python train.py --norm_eps=1e-05 --doc_mask=true --dataset="wikipedia_en"
Each number is 128 + 24 x the weight over its row's rms, rounded and kept within 0 to 255. Layers, rows and columns count from 0. Numbers have three digits each. The size before them is the row's rms in percent of the matrix's.

# k: layer 6 attention key, 384x384, rms 0.116, rows 175-210, columns 128-191
# q: layer 6 attention query, 384x384, rms 0.113, rows 176-211, columns 128-191
# v: layer 6 attention value, 384x384, rms 0.136, rows 128-191, columns 128-191
# o: layer 6 attention output (transposed), 384x384, rms 0.124, rows 128-191, columns 128-191
k175 119:140120126145117097128157114117115068152153137136119120099139121099079142108114138129150086149170143124132167150123146151105120150140124126137071175117195162105192136142099126138124098158120120
q176 126:157111167086131092134103127099091133100123150144126132109126119106134113146127110144147115127123153112130098169129131121158103113150129123170108081116194090121154148135182161121078142128120169
k176 119:168125155138163112120111137117083186127117151091107120139110113115126147168132154129160105133094145131128141111086139076113129090100104129160164130105119134101082091114132140132137118118147142
q177 116:130134154101124091183127155130155140103130080098116140091110130162124115101136130138129055099169120134152135108135144147162091123135097183111150147082132143116134094113139118154149122130148112
k177 125:160115139147112124163109083147118165098133129129097148086151121118139119128139100136168125108084186129108124145118098084135112125156097106104103144126084117127157121121145152142193111075123119
q178 118:094136113109110156096119098135139119163100133088178103080195134157130145108188142150155131111104110102106154140131183077115142136124088156106141129154169166092137096131116136082131090128145143
k178 119:149153098140162124099127127134131087110125146092122125102140160113140129154102149161106106110143113096099110124167147082114129111143107152109130130122107106082157112133155135120117132154123152
q179 125:118160109118125140133118088096126196110156136097161087103080129132120189144140136168142139139137123158152127101146110140116123137117117157113127120150114103142150139142177137144142101115100146
k179 120:085165132147146119140140147139107130108164122114134134109149065107169127120110143179126177087161179122102142130116141105161125119106139120116132188155131136122137135111148145160123070121110120
q180 127:098149128131131124148105127148115106129144146076141162134132112124137127142126131150147123081121076119115124107055130150125158124127121119110111127153158150114137129118112093086102157116116136
k180 124:093139116083171148149101162086115126091097154103120127127142158083128165112094121166147142126142170103155148075115083147127149110123140125146149132128126122142085103088094132091098123132092144
q181 124:099094126124135143126125191159122174136143119105105115132116123164163106140108140130123125106113106116117126159139137095117166122139136116146099145087142141122150153115121129177110174144114129
k181 125:143131100114103114122118173111077129129152068102153134168135144144149088095138057155177161110103081132136124142146101150142142138138142133165123106145117096071096134102133142161126157140157126
q182 124:141114096146112171097123158093109104140186104136120134064114139124124155119133105139137105106160152142128127170141136103121100130148110179101169171096132115129157111133157161079138121128134096
k182 127:124087142129099169069078116121116108131128181114107095128088119145151131117133146163170136109134122105142105166120149142149133088111141102094130107145151138140093102093176122108117146144143128
q183 123:097143101101127165066155112129127155117165143156096124162137115139102132118099111081125154116127100098130132171098147141111115129122139153120122120141152111108121129134074132124109102115156145
k183 123:088156104142135143117114111151125154118197137132093156139114173146153085144097169161112122131139164120147133159137103116140125096141168115130132159093117104156100120183104147113121122127104117
q184 124:143158174120088111166155171160134070131134132124143144130119102067157110115117133106123163119143136098101150172121070139098098137138159111172119159133129186157146139145129120114125140130042146
k184 134:142155138126132122150147152084110181159130090113102140146138102148133138080145141118145141127152182117159103102101105141073161135146130082142128121130117137122130175117080154138125126149106101
q185 126:145110107135132150151093122152119139133111107132074108130107110129124151127119119134125160134136101089064108102185106143176125133136121151115136143106112110111092145153086144135078164162178157
k185 125:095165116140089145113115095137111125136185166113125117110120095142111106122112127146128184106155130099124119157160153122149103142120099150152111145140115133154096089105088134152108131129117135
q186 124:086157105140144156116121090155165139097132117143143145150113103146111131037151142146135094120125134122147112140133134126159174123102128110093128144147102116138129135104100185148102135169156112
k186 118:122113139091115139100070115132103096135154144141124093155143131106102105111115126114098128135134151155141148142161137157119122161105127172130106155150083162151115112168090138112094117144133105
q187 130:100072122120151139142161155150134132169161118142109108118135108133106138175102140116145104119145114119093125128134178135126128172148122130118107079126183135110114149122117103136114121142128108
k187 125:094136180155100167126134132122117128179133127112131100120129104139119140117119151090115156127137139146071093128133135131149135146102097165108143099140103138109148133116116105135129130103136100
q188 121:174126127158137080133151152072128119153152107144097126119116083144075160144131133116111152159147090119090135101116151126139128120144106106151140161120071145149124144136167155114130111111168106
k188 122:154107140144134124167156127135109108089134094163089156110130136134124151147126142128117118135155147138092105125109127106110107151115114124121141128099116105119126134172090128165149112121130115
q189 122:129134097088161110114116096124124076075141128103155100102115140100101124101114162150176152100146119134151132151137090144174101129088137120145119149104117101188126139098139095165174142115120125
k189 130:112159127122161155151103070190115150146092119058080131105098147124139161127121160109128119125137135100104127117100130160152128123112166126150072093107145117144138121110081091154074125119155135
q190 128:148091132120121076141148140130143121094155118154141122143127134091126131093168106112112113144127117106117138123136091124151160128160135144117124136069139102103096121133134120143126126114116123
k190 122:121130137128128136149115136082143098125089151119126110123164170148153116127092130141127115124147144145121141149094116121134109116157118164166143159134176109171121085126116103141130157128111157
q191 121:116138161142116143131124141115158109114097112128163124118143124110142123129095119130140140124158140110152113123111158104122087124124168074139149112128115189109158147148154148136143143105069142
k191 119:132108139111146108117132159117126155114087098135140127174143130096153179104129108158132141146129164122155106172108190110104158143131138079098118133131084140156145142072129134106123130128148117
v128 098:132097167161086142153157134110137112118126151158134105131112126154102129129144055136170114167128121122114124160145119101163130107154097160138147146128147143133129085118105117113151116145080162
o128 102:126079132144139130141090133128108150107122116122119160169120104099171125096126172128126117116126098140128127131126098127114133132150123104128101112138149141088139129103137144116127140106183137
v129 101:150209108120149121099134154118132166141097150067080115123121143109112125092124128131142108100131118100113150132098112135131108133139130118128138130117121118107120139146146150081074143115132140
o129 102:123099178127082117168099140133126111155126112181158126156088134118105131129136149127142125138125169145089102150149134106135158139054161151113108142124142161119089138142126087175123110104138127
v130 098:105146122139177129106149134112114130132103113125139108127105114157118115109141126140162165150129130162129067136113133129112095111150138139109119119135126107134135075122179078123093095118109138
o130 104:160083130097114161138134110140144132122186126160115144094110129098146127110123138153131109123166141094120149135175127098151099128089134120137162133072137137136136135112128163114165126138168110
v131 102:143110147130128167097133103148152113134157121159119102097110160148132120104128182106096082153126120128143123129109174102139120130094115100128101069160129112156162097116094125154097139118164141
o131 104:106129120153107126132138137142134103166099142162100103127179113125128123136133129128148131090156107135130131116118118170127157095138148128143139129088126090137099164130110125104119136143175167
v132 100:101139108161123121132137121135128077145165086103102108153131103126137074144158117134155147143160135127131137121161164148138165109147130212150098126110108105101151141117091167140102153146138151
o132 100:119126126078156131091109164171117145090095150179152136114091132103108176129101125122114148165143107140137131113112117093123086075122139133145151136155153094145117117142152130100100123190169118
v133 097:129068099104094151123112163117132143138111126134151144100127123091146129134095099133083100130147132097137162104103103146149095103115180101170144122100114102139108092090176152133139156115112146
o133 099:125167093159165113138169158125143131121155127106104087122105124133172095119177156140126140141125097115088087094159165142151161122175135142102095166126133160160157122118112121122162151178120128
v134 100:104123118135162127109149146092075151136144115105096113169132109116138155109111131139142112148132130099091124139144117127139091143118126115168117144118123103096072131130112131150142070147130165
o134 104:162108108146091113166125121144144099184119149148114116105101088165098112139110120126165101078140134140084122127131157163096137127155106142103132099094131146150146101115133154092190161072160119
v135 097:128124130143152134173133096121111088140124159139119125123088129134157160150132068123149068150125119111135125161163126107150107099149118145127134161106103116171104123146128121084077166097153093
o135 098:131142104092076149083146102122130165094124132124143078148132142130141113116156195139089121142103174126106133109113138147149146132123167134127142125124136130118171112132135141139150094137107132
v136 104:096153132128127125121173133119155100186095167106107082088084133158124111120119141112136148135121170110157142091105168127136138085151141172111110141159100133124155165123089147141113122091150080
o136 108:112151123138121179137150138106111141107168126121141158122151127127078169147110132142148120088169131137103131169097096115110124132133102082139149134077121152095098110151110116107131106152177128
v137 096:117143128094097101180144154131126110139113107082140149157106155136165108099144108152157145141156155104149158115128124099090140184142169140159157128126098140121132089125127172168130087099108120
o137 095:129154115119148164109125131131144143114138112170102154094139127103095132184109152120153146113116115139149146144167168148160092108119089129135039158173130140110134146128140128124106142179123152
v138 098:129101123101109139110171120112136038087130122131118112142117146134099172126146148189098137111129112147176118102113136100139189131091129091098114154125136115102134142148128128134145102078165138
o138 099:116110092128146126099134126128092121075178119130134142135113133112154064069118122090165132104139146083137133143177120144112101071156142140100161111096151121144106136128144106111094135130111101
v139 097:142134144185117165179136155147155155058128128166146106146117142133126129135117119117127130150131100117097105156139140084106130136143165099146176149142161166162101125122152109167158123124138144
o139 100:127112098085101106117123092119096135147148165093114129158137114115128128138116110131106145155126158103169164075131126161143100112145107095152104118159112121107142079146114145100105170138129095
v140 096:117110116116119123146137098086123148120151125128126090159106113122113175163114162128145082147114124137129136106153121136170129093132121178145153153133148101117099129108159114113173099167139092
o140 098:147102165163130128111119151135132100097110150067109136115202159150109096122124146147123175132102061123089142113080134128101136172124128160132098108115166166114152137161143101114150116107131150
v141 096:159133120148137096117102117165115079169124121107111145179155126173118114148143101105105162129103118145135188140144127121112140117175145151113150138194105168146166147112125141141180127150105111
o141 103:066162129142089112144157129130152153116098073171097141082114167116106155119107110139149133128188124110156093083114124140142119149128119109153137079120150070122149121146161110134154167120158161
v142 107:192166118138123139098147111106147107087139109128107131143133120131179094111151137157076119139139128119094124122126104123103107164112126097150113126123092079184125159108163120133137120103144135
o142 107:107109121135142147131078162096130132154168106103163131092159174119150156144114099163156166108146141104137108129130128126117131071119089144125120106104128168114125114089113116138149109144188124
v143 093:119110109119179129147118153145151093171111144102130159130133142132091180158124154131140113114125150129177111147151140113155131143124129144150143151173087123127140108127120126098127104126167102
o143 096:093111112119136167174150116166124118117109073115121139094153131134122112103141141108134089096118106172139110103132141118112122099138107095097100108100147101125129122116147094153141129119117101
v144 096:150166136082160129110146114162128136115137118143130132131090114131121122118166150163119151155136135121111156085133129154109112105129143164109176132144183135112153085127130122134165159133163123
o144 095:100104114171144134138108139115131121099127093145133137136156151115099103139129104141142100130165099139148108156125129115122148143090121132194081118123118112159111118117125141151093136156088147
v145 098:134127116140116136087082166142089108096183063151142130111118121146167125116158166125166080133127118108107165122123078143151130139075111138135130123115108132125136145153123104148147136126136138
o145 098:136100101114128137134116115093148135153100129114123162116123121120126111101122097112134142148136193136107114144125172116101110104103099139155116139115099113146073111088127122095113090134082099
v146 097:115139156161115143140196144171123158153126141112109132093145098139147133147140075155123121088137136130139115142161197138100137131143113077091154101110125139123146131147139143129110122182144123
o146 097:090161108127106148146103090106150118139101180149131142104086139128146134098097159095118153165096109169156107119133088135137130126176155149132145141153148099094106088117075083107154113131086168
v147 096:126123106127131142108157195144161162109117163132152131161125095152151121146146082164144173096144102176145158150073123194144078158091126089134157136120119144158127119116118139127151165135107120
o147 099:133140131090143145171101097123116153124134114092084123108135149117136099100139152121092098129110155051133154142174131078094159132111075151094114111142161145133143153126104088154149128118126139
v148 095:131120153119144164140120140143138147144150136135137179118141146117099118112122102125105143126140137137116147128136127132090156123140139106081159061150141108118166121112140110095077144168129096
o148 094:142186108169121067154116104119094127137145100150155108114106108148143176169152155131128104103137128138147097132134132099148106121118128144126080133092115150129100121138094112145156111118133121
v149 095:140102155112149108123167134116106137122138148113106126142105082148167167151122159164109118146151112106142133150137136154123097117129099132130092110141107157121120116100145116140164120130175153
o149 095:068167141136119119111090119139156133132109132117151106110213166122093108079128078106095124108111111144140127113123087144105116163133139117096124149127151140137095095101119121162137174159098149
v150 097:134132146151123129156122151160178107112115112152099152172103123111096149164116119111062109140109162106117073142132123142140135122105125136119148128138146151141114135072135105145122130112096114
o150 098:137111134117152103149099108134069119159096097120182100119138137108153138125127101132152142109149134132149137107148093157103131122123160109191123151119091150093141089128143156141091113162150077
v151 090:133136134101141128120122122132138107092119136105145143065144127159134137150160152135114133077132127098144124156119143166130064142084167152130138093172162101125107124138141109140105099130134148
o151 094:119082153135147134101187104156129146130125116170085127185100112135114154090126150135158177156138135125122117108129113120106167106169109108136080169152112125119157132143122143126142118128101121
v152 101:212132058144123150154117135161091150087132154087117129128078152122135131116132128092105107104109136121147106110111126097127155124139121133087148127123116107137120111103167125128131140141176109
o152 098:115090112116113103102134139126133128181127153155129125146119134134152118170091140149118120136188122129150146129145125164108109119127140130145126120096111109148134112107150089097078153153145100
v153 099:099130139110149159142114135082134131175133151128153119131157152135140165125126119116126122162181118115120141096119101129107100136139159131112118158144165131116091155162150158158168093142129108
o153 102:151131128156085124148151121126112130078124161151115112101090141123143132076104122156114097119112120135147094182141130104116124127115100118109102100129080149144115159084163120083132143132126110
v154 107:137128134101155146124162132128119093096150114137191113140085135128147168158094140153154130145153108165122127166129130143161097102124135155135113104141118164090095148122163123125124135118146148
o154 107:092134126123088135088128137143148111135128151130126130158160098090142090089160109120136150157122136117157121083134071142081130102133155096151133172111169147163116167130116110131160124127102078
v155 095:133134114108124139158118077136091105135146115140112132134133135123162136142147103113086147167101128127112105109143125125182125169113103143147112138127145098153146139182131116111095128132149108
o155 101:106129119156082120145103124098187130152154191181184100125135107079106140120108162139151076155183115094122126153087134159143128116152147113133139155134114148118111135123154120106118174168155143
v156 099:121120129131163148140137111137116144186161139104121131174142142175079130083141147152089103166118074141131097100111156172147130104095083113156160099109110163090102135176148164153155118106150081
o156 101:120107074144119162100146152139118108095112138159118137079102092107164123136165139147118145090122179075125103106117106136090140149142147178115103120101108133099149127133129163105125158146149140
v157 099:159112198109161128173136116132107121099101124176138128112160118145126105134132107130178186100132132144146105096091114106140135133104136188163077120100135163109132139119154141151146129159120122
o157 103:131144088133077148121158134121137137146140128112144091139123130104120156129116165125120125153101102078112102119180157160113092126161120107142111147150106126165108113114140144114131147124172119
v158 104:107159125093100158162132179149116143131113161118162118124092104138110141079164098129101165124109118144128121120141111129155151126144118116127163120085088106072097102132090124086145150106116082
o158 103:154114166168160075140152144138090120097118091125114154092126111110125125119110121102138147148136139123079128077147094129096112145111162144138106144154146132099202134158157144127142086138123188
v159 099:143136170137100106115144165151128119094090115108118133183116121182155096155141147114127161117135101151138149104136111112131096105155140157131124102110149107133123110185139128146107138119106088
o159 099:112137127081144145093127092111138142139129093099123144128153168101125146078064112147124086154141122115154086120134142130152148132088104095161121155153139135118132141099145129140155126140152167
v160 103:089124136109141123159098144156114155143082104078142166150116117162113163137147158128116108133107142164165166170169111094146136145136113129156125095095151113185137150155082125098140164145134174
o160 103:151133116133107112100125148144180131099187106140104150144139119140111142131125099100138138129132121064108172104117161106152158091096138159153118125222119150098126109142100132165110123100137073
v161 095:169147136138115114133132144127122121148147135127099142116136118144171106103109091115124110151155127150128135097153148117121133129148090108142151090139050144176118154138129128169110109089125132
o161 099:153145190110132162158122095109118110115099075170114142180086124093133107129157137139099105130135135160129131126103115121127108126126155156140127151151143092086142125115132111069142146168094146
v162 097:115111110078132149148135159132084108138139144133123120173138206112105173176118102062130104141114159153141116168130138103145101053131129201112137122092122134158115123114143163162111145154131124
o162 102:136174139121122173123124121172108135091130157165119123157113074151143085083141132145159182153133156109142147123123145152112097128159136115133119114147055163118126127143132130140132127154135151
v163 102:151148159104107174127119146094159144137125109126111139174117118166155125152175106108146154145124169146165115111123145064122148142132150078113134140071136148124112106163138136100142112122138132
o163 101:131068134116135142158158108149055087135116158151149173127105143086136184075118141146163135137113121101155151144134126182179117084120111136131099128180126162120113115110112107146093140103107155
v164 102:097117123144141094142086108162160100130149126135110126140162093126157133191116115093115174113118095140163176141120123140101162138144198143169093135131135073104151138112117098097114127127112135
o164 104:165151136141112141114156127110115126158117117093160137127151119159094104102119111134121079082113130131099089111111153103178146074130118108093138130150164141138129099138134119149127093171132108
v165 100:156143132149114123147146113132129158152135130157171116108117095183118116133176130136101107159123138142124102137124123169130117123139147173132142157105124159140099137144089103170095117155139153
o165 101:115109160146145148112114109099125082101105146107121133081089134129153151152072123112123137117140120139135157104128116123159111108154100089110131123183109108165133111127181156161137095131147117
v166 095:129177115128125107150115103118117125101092140108120067111131097136131131151110123124103116149147150084055143114159117124141139124140171115142132087118139129136128145092150086163106143120113104
o166 096:145131105146124131119126104101139162127166127129139123162147119132167173116140100103113110075170129142131135090160158145117105145168094176119095179137079133116107134130115183087136117138107157
v167 104:171116119137152184121113152097140124141166118149158133126112069130137105097107131175134120131144099107123184092180110107103107108112098082125108144169108192157113086131111143114121153055127170
o167 100:131184093131119103135144112135099163185166130103103126154111160133156184151138133130080115167136151154142118127140162120097161141122147116167100094112135109115124146090136103155112153159094146
v168 101:130106112115124137145134133121106120088143148162125177117143159125117158131160161155099120077094109142134098104104113130131123129161132118126145097116133103132163134106170126102153102159167105
o168 104:135153149156097163113129124129139147146151108121135142120132115125117149122111126123152146140122112114169151116142109142129143150063119192128114133093066126128119121145134104137136134147113137
v169 100:123117117142147150132124122095099120135108129154097139149118139164142090134137131109132128150168119120150140144104138096146108131119111104201114135130141128141150149146113154108150162147150139
o169 097:097138127086131101164148126178187159123108116144137112151137121111088107165135123140112119120080121135123111098109126166098151128112159153084130073169053139146096141105078158146108133125137129
v170 102:109152140122081149105136106144161090121186118153122145110156126157130078072094149154118167128131143074198182174149105116162089159162131163143116095124150121140154136126140144128119148151141099
o170 105:104123095132142111132089144131124127104128129094155114137104146099127161163144088144166130112144110122085122076135119119134117082112097085137156135087103113115133124132124088152153142134174141
v171 098:114073123132106151092116135142180104132088120088128092171116131148119129138134129108106130150151101153093134152102093101081131150135115116130135134164112150131139146130110100128153113150150126
o171 102:097149139138145107147094128119115131160136132185115165085087138127102149112103111177113133125116149071125166158132147171121128133093118111135104127081150097107125180095125176159120111113136120
v172 097:138120129137138094088164128093120132142160116100113102188155136163139119052147154104135104143090184094126110138125111125110126122098146150102141160165087162147121112143109140090080151114100134
o172 094:170161129149159147106119106127109134123089117124126137078103188080124152163130110144124160088160062135101116140127149140164170122120136121150108090115143117146138115117142149170144078126150144
v173 098:124157152141167113129120129122110156145098117154117098112111178142135132107102125161158109180131135179132130131144115093134128119093119155123157155156138130129162106157096143120115127154185151
o173 103:127117076083127161109142102126169107107142141130130152129130103130152113163171153100109098161114114095123125143128124140115168151143137107144097096134130142149118155120137134133150129105109109
v174 101:094127121102117114118120121109115109125193137099131137137146167133134151111143126156154124085149131128157104111158116140142127168111104143105120093137141112127148133069110148096152082165128130
o174 103:137124105114117115131162118128132123141081096136121132141137132147113155131123136102115170133083123102092126124085086098151166149100138132119123121099157109143124134157148106171144140119171154
v175 097:093138133128148117142128140141126159145118114117124163127139170141177130085147140125119131132139137157172085141183118119144129128181152113117146123168094139115117134122104149116167105112152147
o175 098:076150137110079122143141118128131135115125129111139176120086074132098138104121145177133119087091129145108156093087148118122163099060145142113144108101110128104099106124155108161113117130103096
v176 102:072126111121085144133163135170131152138136107115117110165117101140122127135118146112129106117149135158127152146141124131135136145154124144077119169108151166108122090143113114118159143099121117
o176 105:138106142103112149098102136129135143083119118134064137124117122128122121109148109117147132176092104109116162102144148110075130099119108118114133065170153112171131116120135118121140139145158132
v177 100:159146114179145120151099106107116120166122088088128144142096118101163141113115140108115110156195169107135133151090071153088129115112144087157150127088122137136128076127141139125147099126145117
o177 105:070145148126150102133151108119111108111136164147138122107165149117115069129140087127101189110072062169140122119092163183115102128139112202119126124070129174113121117116165103141099133110139141
v178 100:112088099135087114184110107157133152137095091111104127138151136140106201111124104143100168176092107093116130125129135143111147130166129150085076115113102143122104141101120153139099130121198152
o178 100:170177147134146121105138126153157175114168122135116145086160172178111152199137127120167158097076121132108144150092101110116152111118135105158148127118111174132109130155147129125112135118141151
v179 101:105126142138157093136140180084133112113178138076139131120159112165129137143123160145119172148160139127174127126121156130164117143110091117113148130129088093091117087149093133121127143123147068
o179 103:138118093104113128130124105104085149147091109142126175139131143106165149104119087130134127074098098124077129134123115121139116104131139161136148112096123139124180194136152114112119077140158118
v180 097:103112156094138120095134116125189118116131152145145162151124152114126129125142104136162123119137088108135156136132148117159139135133099132130152109123151120139077183123149113133099157134121088
o180 100:133107116174091141120163142130120163119162152115118110134106151149117134126098135085114151115128148122140167129157106157130105115059129157130110115143127105123154111127123070111137100126115130
v181 099:121171138094125097123155155155133080154153142110167138129134136128177129108099101121142086130104140165114163103101145096152121113122120084129145158134115058151127117123113183163124133157155149
o181 103:115095101142120154108124136126137146129103092141061143133118142112134113139122163134160119133114129153118152137133095116104159062148120151095132137135124148121110103115170131095161126103111110
v182 095:126129128148174116119134128108129117098141122156186128179120130107115103120152125141183107163057141102106126154082143172160120100173138142109182107134141102143106145098106125139143172121122110
o182 096:176090130115113146112152120179110153100142119108122085069146127153155185086160127130101088125162151153116109114141097106170149131107115127108086190175119132115108111116172138088153122135154104
v183 100:170091093148158148126106106173123136145152153111175159126101124139119121127112161121104115109096072160121096094122119099127095132136127152109131137106142104152108119131144159131127159090080146
o183 105:111141177111115120158164208100105126104154113134101131153114111153123112108117129138122186116134142126151141129116163166121120140130125122118096123126131118135143140159105136092116106159156108
v184 099:120171102130167128158093088145132159115092119118185072086162123091112131093101158141111130138124108148106153139109192116132129150121145153153092116124134116119145108147123156129111173118125106
o184 096:165117149123113099106117144155164099142151137125158143132086109124111138143146117087152120110079097137110139147132089141140130140131132128176104138137135161162140132108089103105120096147109154
v185 101:115129123138101112089127138132142145143112088130126081136080132149132103104121146090106133076123123147146091136128154129098123100124153143098145120182121137100139131140156149105070135087134112
o185 099:104136114126132124109125143123087111125143139147152136145129140114138104155106136121130112143132099107106119112130095141112160182122126155202096129118103127143136115089133111138157115144126097
v186 102:122140113089127119125115164111112092121122106131123152102141126131129143118137095156136076137124103134074110110148153141117068135153131120143120132163123129164120145144139118101145148142102139
o186 102:126111151148136108132139128146164106143111156076162090131147122089135108156131110104091168128158142147173100156112077118132106117119161141140131129130172152112161119148132106175107129136087153
v187 098:175110141166133129144129153155118141136123065154119160137161130134146093144175128119112145107154128111126150126128145112127164084108110108167142126129105098161162117115112119118135125158147109
o187 096:145180150150089104157120118102093122144096155143115133122089118132134121126059175109166095141105131174150144129106127133174143104096067137079119129125112133098113128129147121125125080125118102
v188 099:078144135082144127116126122126056132135156128087155173134134138155122126158139121133158121112145100110131148155069165128142094139115172175176113113153103131130139093153126110142134117115151128
o188 102:164143131135130065114144144134193126104142109143126091089161155106119115118105107144128117138133110130181134094179080123131176139160122136085135120133169154147135114088117134080137111116121113
v189 099:079135120113156115121145121155150104133149148139071135124141134134092163108134112144121117124129179170115136114096137109151126156128100123096122133155141113117133167116112127139152114144118134
o189 103:107124111104105117126143137088133119079090112124131115121116134098141119154127125073109129104120111127125119123186176145091125097131133119166142112107133124115082124114162120123124158140137148
v190 096:146100113103147134116161184166149117114155152134124135185145194102118159142202123123101136133128135119142135119129103111119125139140152171109140118129080132127161123079119122101118085141150133
o190 095:119170141123126122102155115089120129146106099118165129109134118162135122132122142144114096101112091135136122163100136096123145115128095118120133104076192132172106117158153152125125127112151112
v191 100:159140128096116158142116130144178082118135146107133138129105151105114129116111163135090100147143166127147117165158111133146084102164116097126125126125147192128119122142151133128153134112100147
o191 100:087124147119121162105172145119131139106093108139096116129131112124153136136134124153124162113129082126137091132101109140100167149139116171128134097147114103101143118123115146176130125123116144
q192 089:171153174111139114146103113109114106090124139098120154118143146176148097146126111093128139136118130142094149124121154122102129119140125133139132146166106092102161105123129130080105128134176096
k192 085:130122065144134110117138099132121103142129172138135133114070139136099151093136145135061152112138154098157103186115184137135109082141139154115132136151168168110098167156150125175145144131113106
q193 077:120154119144158108174070142147129116142161097106142110164122103089142121155089121107115124163132077104130148148154144126153153143153116133180141148097118112076143113107087097156162157145134102
k193 080:158133124108110136098116079152107106107134173165134108137136132183114155145128117127140117170116148152090148118157138133169145109123157089167118129172135146158112140134182119121122160128117137
q194 082:133100146104156122122147144091079103131152115124131088125141085188163111161097132107140151146152137106110112130112143142167102102120100126124078116139136135146121148132129081121161096126124125
k194 082:152137080121107134106091135141130146114106160135122152138103121111089110138122149084103138116053123094153155129074098141059100130150115128159169165106145140094170117124128132117118166117134104
q195 073:098100141147119114133122146140124121150112129114124111114106113094086149131143163150136088143116134128171117143117099151091141159139114161129157102152143121117111163137115150135109117121100069
k195 080:112106128082148122043203130158091126135162121153183094087128061174145094170119125115072146136122153155107118177140153169140146090116138137118089157126125160147109133125110122061132130140107101
q196 088:156135063117147103122132108143066098104153130076123124145096132111137114110136149131108135140094116092120104116134122151094119121109142122149124161190159123132147154152111150121154125149184152
k196 090:124123170197114134145138107128186119126091146178119118121125164127127119109135096086123127091161143124134117125136117094117144142141163122084122115103114142171124127135165142124158161103166062
q197 084:126123155141143091183119112136123144137165076132146110162121142103149168113115119106109132120107070096089129128178136132142134153105133134113145109169098146154116127119131141109142125148073135
k197 086:194094162123114115092110096149134110077120135112138108152098145131129105130117139111108140139102147117113142132091120138106133159144141144120084169129106153113163097112103125127086162125120140
q198 075:167126158125137125129131134086123127141161090105152155170193129098109098133138115104103106116123121110126123109082142152109174139129104107178190096131115128118129136159161120126140120154112089
k198 079:130114153103092133108121159108121129160118175171164103108146139143115141143135159117095153115122126132132132094134130084150165168142125100144105126113140126113124131174165106078158110127122124
q199 073:131118098166149129187129150154133114113098120180124150093076155100123086094145119101149134150158125154121094137091123139141148130124147166145135105142123109063123117152135126114140122153125117
k199 081:128124123142138120129138114147129132115113099113139128115169135194118125172112079152131079100131122159153129127153134127111141144169133113085072132135131198158173076098092137099151110074159156
q200 088:119159120145140129148146121131093140146131156171115143118148149123126130133098079126131114092058152118134094100095111147147123091074115137168096130153183106171151134092156123110088162134129160
k200 090:098130130166147084153144118121161155117101144149134112120127167142108100091113127087120163097142119111067149126164135083120123132084091135149090143078163182101127099078129119164143138129177119
q201 090:134129121144092118134122123087110128139143126154127126147124158104141164137145122172113108098153118122097158118155129156087139082103140137095113088122100171142156128116119118115162162143163174
k201 084:148146125104136118133099135188091131159131155079101123166156123127119139122108127103100154132079086161152107122129133150150136157125118137101130095132127117108127101161110160096099072098147130
q202 089:112124099173145146141126147168092111107165120133109147096132123120126125156162129113140137162107116141112121114119124154107159138108152103122165149127151110093114091105192141153073093115147112
k202 097:168094111117117106121121086076125134120152116111169111147177105131089126131120086158141144152085129150137161114122127135126160207111135120117151096161157130142118114148123168092154128123105149
q203 084:090078120144128125097143133116126162107158112109159081138117123109101132164108135133107120124145125165128140175192146096130143175118127121102096113156090105129111139124164110147130133122146116
k203 080:158114121137124141154122127114158123113105129121141142129158122145099178152089118144121144137126117127144121155181115102132129117163102065099141107138154180134120129152202130109144098129125134
q204 088:144146080121164135139114126122132153131127126104148127093125095154123103110118110104152132150162137127140122158108150119142158122060166122156144128134121159088133189141124125123109168147096147
k204 085:151140142133131143120167077109145134108163112121164098122161141096136100117139104072103128114100100175122091145152088107112126125088133078126103107081106136121122069127127143078120146115108098
q205 092:112139110153114127114102108131133144154087110133123106157118133118136096128142157128180139119149116110182150124119102179120104098142121135089164143121149093113124122126077116143100118119114157
k205 093:151128140148108103122118098109127131142157116174133153123141146135094145090094068177176120123167092125154084074128152114120131084116159171125164142090109113112100151109095119122124136116096144
q206 092:145093172132108079120193174118122137130124124117116153104119131110156178140143161093095168092166157125142130104159118131096069156114084145134107159159141100146149161145134106110137121191152140
k206 088:118131159135151154201133145120138093126113123128128163120123149109123126117127101128142152126162115139142098110170125154114079099142109117103119127141108119139128121149143104140126132131146084
q207 085:132157124121115135070128146121154141136136137128156097111126116139099151103157121139174098120131110126118154179142145120131134138113128145137121154122129129148136122124132149075163126126078066
k207 092:094110127146071154134110122098146107130120129148173126087117124141158132099118126115156113110091159115132126120135156132088092134143125124146136149105087143111105166126138067121144154111118098
q208 087:119103130176153085121142141162121094203113162121117109133130138143144117135114107157130130124128123129153132145154092147118126107147160129091149113123136092162145127119098112112126184158109140
k208 096:098131116156115146126126118126135119143142113156141121131133117123151093128164169092134147096144134144162162158126113123119119095134118112105108114149103123190106109194105099175121145112120133
q209 088:099130152116123113121099112118161141137166133088135119108121151123134132158136086125116047141157129102138138140084179097136108121136147154137172108099155097153123155105124118147161107105151122
k209 087:154105137172154084104143084101143154130121117127140168134107121114124155103169173114086143101130126152143149073133092125084136105100112137116091145124135126160120114113067153109096139120102101
q210 098:135152119138115164116119098139135093090103171144111129124110121133088105140146113143152080141115114137120137114122122092118092103135106122125125120111152117126142127107124196138157148126145107
k210 095:082122152104138107077155123109155174113115104133169137099136133175149102160158080120134097129114135154119119155142133105136153120170082074102119135102138141104134120088181151108147157113123152
q211 086:111137138129135106105128109159150120146116155155096150138095158160084174156123173124103157139120131110157117122132162148136114156112121146141150107136121145160129175118099103131074195113120140